python train.py --n_layer=8 --d_model=640 --n_head=8 --n_kv_head=8 --head_dim=128 --d_mlp=960 --vocab_size=31586 --activation="geglu" --norm="rmsnorm" --norm_place="pre" --norm_eps=1e-05 --positions="rope" --rope_base=648000.0 --rope_fraction=0.5 --qk_norm=true --attn_scale=0.0931 --bias="all" --tie_embeddings="early" --parallel_block=false --extras=["local attention windows", "gated attention", "exclusive self-attention", "value embeddings", "hashed n-gram embeddings", "an embedding shortcut", "learned residual scales", "weighted sums over earlier layers", "capped logits"] --init="orth" --init_std_qkv=0.0184 --init_std_o=0.0 --init_std_up=0.0184 --init_std_down=0.0 --optimizer="adamw" --lr=0.00109 --beta1=0.9 --beta2=0.98 --weight_decay=0.12 --lr_head=0.012 --warmup_steps=415 --schedule="wsd" --decay_fraction=1.0 --decay_shape="linear" --final_lr_fraction=0.0 --batch_tokens=262144 --seq_len=1024 --doc_mask=true --train_tokens=1742000000 --steps=6646 --dataset="wikipedia_en"
Each number is 500 + 40 x the weight over its row's rms, rounded and kept within 0 to 999. Layers, rows and columns count from 0. Numbers have three digits each. The size before them is the row's rms in percent of the matrix's.

# layer 3 attention value, 1024x640, rms 0.0398, rows 39-116, columns 40-79
104:487481548469491444513485520523512472519525496528500471486568555529462456441514529486538494494448482526493412495516515472
094:538540544580464538531430498470539536522515413517503549444471481459566510545513484502556501490491458454520512451490489476
107:416535520479502474528417469462501511514499468479481483504543496540489488543466483513512468469508430506533474498551535450
098:523520474489529497447483526504493506537506478561511499515395518470567489503457479501513518498487438442555500439506524393
102:516507478519431504475568446506498531428480538497545426542562532482529557464578528556500499447486588570468457545508552535
103:441470578551521372447506533588499459495484491439520473523515548477547553499541474540555495530543528517482537451511547490
097:533473529516515468497541538457506543513489500537461548468470505536554500534506520488434464490485543415466493471480434530
103:446461503523527571493456520509433523587508432541512525509494445615535460478518510520502570582550576552492518476457438500
111:482482419496515460561513587536513536484554518483525516509497436542532480499547481532558460564517526476519478486463531506
105:457484432561618505451457489557497516458487492532489539507530446441526488452533437476564528497478539507413472534471509508
107:465482534433530499493540535494531487476531487510491438555496495499545552459522472525491537535472515475458516473520551560
111:453530466553440487509575494481506483460445585514517445487556410522533542487505493468515510495432521489477491535469450524
094:554472465494430504508514498517523495533446464558564490481485504528533547546475515488428453539493511462482567543525534519
112:560425466548575584464511533560476483479514498474544471578462539468474523535492455537491444466499548476448543509514531506
096:496539431449570372503545479479512518439546469527503510498498487449475437537401485499535481557531464470428534426421520455
112:511464469513530438420426471492475504438526537562471487521519467510466500512476504480470514503495511432465470481521437421
104:472525472505537561477577505452506480535457523426534555491472426526591525485513494568453519465487530435541470485527498489
102:465482483498472558452531470495546514462487505466455486505544514559449544515449507490472489550535510498527541473584475494
103:552497526443547507555456540523521501503561482529477482543522473499479546503528495484553479525512490564484532490467528518
104:566580439474617485442523505492465464510476430506544497517513533500576527538536464479503549552499528406502553501583511487
102:468498540515441516517509487457505546438503511488523523425492541471508523522523489495507481501454506581499513541498546502
100:507491528452473534543536482460515491521581421445454458475578520518469463415579462479537476534532429525523522510420483485
120:465516412534506585470570466509507470490437515507526500530489585557496544470618512464468528507483545493512564556560478507
108:468553500457518468529533464470515468546526509474460528455469402460548467426578534530487513563475434531518530530533454491
095:535471519409443511522493523424554511466505416563472514519455541605469474513458524456512506504498499555575471544533551471
111:501439564471444409537402542468434516549587468457411463502535480478486497469442481511463480545553512570497498535471461516
104:529557480516554526477541524516532489523537450489581554491559551543506518504543510500480526467523472478513553568519519503
113:494525426525511542427506524458509518567459525489546458538499473561438458568547490497495528502476555523570515542529485448
102:607528496511521517440557512447499518554490489529541485510440473412551523523520519447528523511485491505485567480454490541
099:486467483483532445510501562378504492553530483487473475474471521497522479479453479461521529518510494541534499544471501504
102:501522516538456483464503488538463507488487493446543506503421537541496554527477496580468512516509537546540493484493573524
105:502468547463532510485489495531458498433554549424542517478485609515447549472512538478484521442464524525507548484521407486
101:433470545525463493525480506524514516477500534464552565531478548523464527475551499528466433430462469457512546494513552491
104:440494482504489496505492494446536460502486569435503537475548473604493508510504482506500516490491498455493501512563442489
099:576463421438547494512475510513495503530492551459597441488526429477559526617493462399485439486504501476513540525505488448
102:435516455557437509499537432464536495523478483493501576456524563493494523518457489544466413460460482452552453449434421392
108:416478488512553449483474566510473525531483572572548517516558463568531474572548522555605474536513485498513469506472470518
113:548530441565539600467488506532464488469486546513536520535470427568513460492622493450439528500441519491434487553463601505
098:472542509403580478524537480460509560520539394504513469489526493417572485521586494513468513510503560503489453492433453492
104:454495479565449501459475555523442491489517477497460455518530505554429450522494495612513393419433502479470451498547532469
099:480500517552446547494504495454465464428499490532472499509586459473474429521532523493478483570498498508505462535607556467
106:530509523575517527534458514523504522555560434531459471523519482502544434473531521458505585566477459525531490537481499565
099:457463487461498528430457486516511541416481448460468516517489544566458495563541510488446539467508536513469506423492567528
106:512567538499497464519595495473522535410495482485450536472518467495486529518451550481515505465488486483470484473463560454
106:512454493481526465534540557438558500527517445479469474498496454488511481541465531478569500522560414523529564496471521518
099:365529584524533456575511503451461506494564442521385454476504548519488469533425507504486500583523550465526492495460471539
106:489417566485459488449494430497467558488503526464465498569511571514493522471529520483418449426484505437491463439560558491
109:437478567529528466436477517501475556425542495534566498513501519497426527505441497527462535501444499488428481421494516517
102:468538443555523496547541494456514543582514473535465534451524477470482424503494544432492493567553421559515430479439466530
096:537597527489490452536549493494458529538464520577555444506542543426516486511561486516572479466537511589455460520448470453
108:464491513495475548486542495503444470446448509480499491506568544580554586535495454531526540454444527471520472441428493446
109:546532500510523592489440465499539543473527520569483459548558478489457474497499509504498451455459541577495510576511534568
109:488469503570566574460509466487494499461444474499459475589516520566461502495524478452501483504416531450491508505569543424
115:556500480500600531433502494564510546564508495515520488515450479439485506574475508450461490506507517545537485540448510498
104:487480484539431561508496493503472480459485517501520518449579426462505490496519509507500531514469486455566477512523494520
104:471529568494603560470463444448505526418534490555508496460554536427515476476450490468403455467508520514563524463493515506
108:520537455526524505510518464527496496481509497467529537491489535463499483476449481462498498491468475511472460450475519485
098:513478494475490490474507515446479495487514536513475599549479441521527515516547496477534586475494516407510533479510472541
107:507491551541492544491457428500513493440481461565533387487497507481467428524416573471478410476496464566512456491556537466
100:531464502447532527457500444507496468508549527465435464464497504439515444462512530502463511495487502549513441496490443492
104:442491470513486478578454529401426521506473506474493486476585544529488433499449459478553462535514478512512444540535553550
100:588512493492510457548417568565482478517511553464584484487456591407482506448492532441507417462501541521515506448429523487
099:489458532495489537515451450489501493407514527529544485488490551501541502534518547548495409388502563540491426536535522487
118:496494449533447501566539486561463511463487537542504503580520507491457501460487483420465403517471517423518544477515511463
102:512560514524468544523436478614452525505542486444542514505453513537493528470529511513510569501478514490409465507464492489
113:442430479491451523444529521505479481493488538503577503536516459534523483542493510542549554470465514492449527466551523496
101:460464525565424517512457508488443524518509485591463526505519525498507417450491556562506472491542438565533428489516480543
093:508523420611493550491489532500517483466468496516483498512554503463509481522404504493507483445485543541456468536501577466
112:478517537555500470525517472462521507558543451487469448432487481455579459469481485434465391495461470545543507565488492595
104:452495541456499529430444474465497479453542529441411483523468503522448525504554487553477499464490514494471474481474531417
112:479540477510468436539498513495472520539461493533404526490524511512502476471425462483552548435478553502520488462415423461
110:496468480558486566557502505514508515374472493481514462523495543511492565521533461496523442515490529507505517565455580540
099:506460562422549480534466503481532544525509527590496498550493494536434565513562512458568545478536483526420513492532504533
126:423486546482448405568431512497497521512527523482492555479493569519447507497376504482494462512536457534446467485535462449
102:515564443583494486464486503501469543514491546493482452497514449475564540497463439450496526550496509496544525537474409460
105:567471522544409449522500548484475501532490545470508483481459492454597554492495443521521493481517466496534505519527528464
091:564431509484468549503501512591483498495492421470511486455523432487437404492460549509524460522548536457540464554556499549
100:449458539466453439587428506440479527508496511419496448546580503510456561536412493540483443545531467546483492476523472498
# layer 3 attention output (transposed), 1024x640, rms 0.0383, rows 39-116, columns 40-79
109:504496455496529474567501528451538453479452524498542452549529514472486507464541534545537440510480499435468558503571458475
102:456482483498455485416527562514551550578454530589521519453455499466528471428401515492540445485479446499498450567482567497
097:456434552517431445472457509497490577537521532526519511496522471514514498438508538521497479497490498574516478496478518567
107:462503531493488572491473499440452474543526520485471489535447456510490471486431488518488527454458434498466490506574504474
105:464490538479389567513503437508561540532502466497539605452529495458493450480487550462487508485454513443572514521511507469
102:521509489499505506440521462506588447507518549464514502578455542451538478458466416464495514538529526492510530523474467513
102:493535550425436543469505484502567458483503516451488540546462560531516563449474530550452484527503431476576522522503507459
102:441544521477518503414481487481519515470485507489526544470461494436475534488521525566504482450550512547550530531452484558
097:496464494454476426481495479467526458543462567540428593542503522503467473527524482523547608562499540464438485509540438508
106:506435522434483482583536512474528430525489473473496463501536548478547446450511518535515523530440561461472461408507464544
102:504562518512453458478529443463507472436482469530446481426423459491441475441558533494470475577501476547507501446485468519
098:500510482481468515503510505435444539468488453516437506519507500478512559579455475514433506531468407462428450455439471500
102:505525583497555431507415479507435488469550426463490474441425532555453479397425486489550518545477581407485436464502472482
107:460451545485485544460482462493503459441485459567562500503490504493501502490448553461490493511535454514462574502502512551
102:525461511529478512524471584490482462416461512487533574560509540484466543555458497547535522482480592447501542496535405576
106:487524527444526525502439489525528486537446463514521515459535407438439489525498468439464459521435456523508525460510595541
101:486517545492522537446494586537528486494461445475512518451547545532521503420562500513490475530471424493474454503452473529
099:546472537499490535546481485497452496506461494455496500454488527479485494516468518529512514439466490474459481487488493564
107:494489593538478504539518468496520516466531507547499492516551500552531498567468479579575401526499502482539535513500525570
103:426503512479523508494543555468441451519458521547539488496516505542468503545540503455437512514527517460559466444526538454
106:565451529597440529511493431438482544507487512503584499495538430457553533531532476494507536544540553457470536504446516500
104:498545464469389534503520540491497452546531533545482582519519532520474432562447540580513507544560463499456416553531504483
094:455500547471560537524487544529469504523535400468522512511534519458405542482456437447505549450511469526553512527466501458
105:419539552491429471485521486530567447507527502536564576491499519557535500513544492478520518522484517555507511510425513447
098:432577535544454541472475433530527481511504504406537404516460508537474519511532528496471560498482513495536487451477516462
106:437511479439451450504459483513544447448520482572414514530479488560493489512491521466540584497501467538506524584416512450
106:513495496435523447533539487516579474449422521497499492503555528518534518517496531504540511491493543457537454510490565479
100:478553557469564474561508458489521470566546500483477488559502464532440448578503466478504529509480561401550524502547491528
105:544459499425511460533538522443368508500507497520546515460468501462556525526478488469484506490520435518465497550501492559
099:471424533487507450586525513551495529431479568481494442437447518518576534503462516466486443530450495537483442522494499498
100:538469476505535527498487494548518506569473571518462507427465485521551523495467518534505519470472461454516524463402571467
103:551460471465458542466520540495487495478498442509578504499477528476598453567523472487510561501536515435431517471514487483
102:556591465543483521481471487504492450530464492545441495511481531514453434503511510469485500530490528415490504535550458524
103:518485463462444474514511497451488509591497508573483535491529486524527467454503539464544528515491438525478554499474572625
103:449574608493547445543523517584480494441496503493449485539545484433527475459478523499423495561514550449460499540538524506
108:503538478565519531573483549419507504532494424531572462490537441477544514435470490458515562539495481428450560566500501528
104:446499529508514515515568462541477518513522562447455444536519531462431579504474537440541451534464481532495489598505538478
103:481496461504485504473571450564489486408445520414542491493505476473499513535552468471523449527493485528542443447483469485
106:537476494466565527465534459478534484538518510469523416508476485493502468489505526439438561524479440504486499443466472558
101:549474485543438436473496488474436571498528522460525460573475448557460452475523478438534546525541489471464426568514437511
105:480577514528457451468407505548539469497465482466504540462479462508499509456479537517472465504513471516500489462502487509
095:474462497539439535424519489467485523465459503440527507521514513435506478466506575466548494420540423493529518409394511535
105:455418528506543389512517460544491530468566550403463489525531490487478444555504450525541417547434531400478437446509465425
102:481460485559527485468440486524576485501519473484502443456468495538574530500452448464504539549425545511504496498496524467
099:486565499483511544453446502444484472515508453507479466467447452524447474511448504560485455498536536521581479612476513523
108:546521476466443504594469506449571574577505478485536498518502464471494528471460547494527504515473560521520540496480490526
106:521514474490498486520465586556495478438456471444549427485540524509514538456556520454436465490493493481565426503450481497
104:493494449509468574517533421499500521495524518464463462523594507505497525588501557467543506524513498432530466560473475543
103:479513510493472488459496497574519507560467545487502553510490450495443534522497499544569434488479584490523526462450481476
100:493480535492544508521516479535502427465485458477533485436502550496457446502427513541511495540445508387446507525437528488
108:392464505481478484469539468478502474466472426504480496553464516536549470554515466511480519523493543460516486466490481538
097:553573492507471617472529526543495505559565515439508527454551519499502542458458494471519423418514530525446572489460500487
101:446495440530443534440513495576481506452547449547453462522542427469541517501522461490529491477520594551517523442452526516
105:504528529470520504592462496452521549471547573471504448514520451472473555496513534562541554455494486500463529497508429500
105:481447453557527544519496478528508540502491470589505525460472491499472450498510465508532573497576532445476539531533536439
109:565470405456452533490473482532520502540514467496557534424534468485494490478526574626548442529568528558470505460539497466
101:563423462521527475513557493548516458603482495472570522543555480526491521471515500487404518479461528420483498513544473481
101:482547475482445503529584469545433480501379515535570519514486527456552494503460532481474534497573526520484546586484539512
103:500433491534425512564475454434476508474484525486533546583553459505435479552439521507422485492487486484500535430491503425
109:493516487517500480486510496508436479498524523491569564471472491435460496511512472479562526515455500476455529491546536458
104:553486414457471506544484451500550561540507465467523482555559476572512532457495498506472590523502527513532488457480463522
103:492529489520540486465510512461485464540530578576495523469540522469474534477467489478463544499520488505544545497547434518
103:480522481523513493450467504515517430547477454424545498454482546508515535499460534456458442525464538469557522461529472552
106:454464486485500553554557469533455563484490471529509475469490474464476520484465442471502530564536485543520517490542460431
110:483448441513451422484602476469501510465500531524452482455498555512498471522573491505433513445489495456480580454504472470
097:460510485529500495525459441462466556497509517513491511472471537497480573475496544505501540441602456508499502518481547490
100:440466547474484421517529569521507495583518485453480526547422452498441485456508514541567501519560464487442507588473530538
104:549537434477465497488429524583487562529489444574520540492528515499497507487583445564462442421466461502463459444571499532
105:580554524532505470506556504536501513533483492518484492536423394529513504443451543535512566511585529440429467536560402516
100:546496464468388532428505436510481530522519488494517433546604538531497504427419531463496514484406509480443485467532481479
104:451502532480432507464527512481526518484550439480515453393521495497537521482550483470552455509506489511503460410528436494
103:534456538440534579430524537439515562496486526518542508466510492603390489527483481475488475548539532474521516569492532442
102:577553554571525450526420547449548498475583521499555447549557537516460464533492551550519477515505560507458500427531512522
096:519452454530481485483484441503575474497585557561528551460466553477533541459591481520467538541434537492452466430490472516
107:498476510536459494470514519531540549502532507495518523528467492522489463547478483483536485472550505522447549450463597514
108:484384538498488506497495480527419526488439566487565537449425462514438509542523560554553506525496479432507505451529490558
110:540521575506424512447540569539463558452543468475586451477503490575463520474492431464455526545472512508511494505535514478
102:471559457507506574591487519417450476541446548493421489546500534559542467515555454525474463561503440514420517485470521466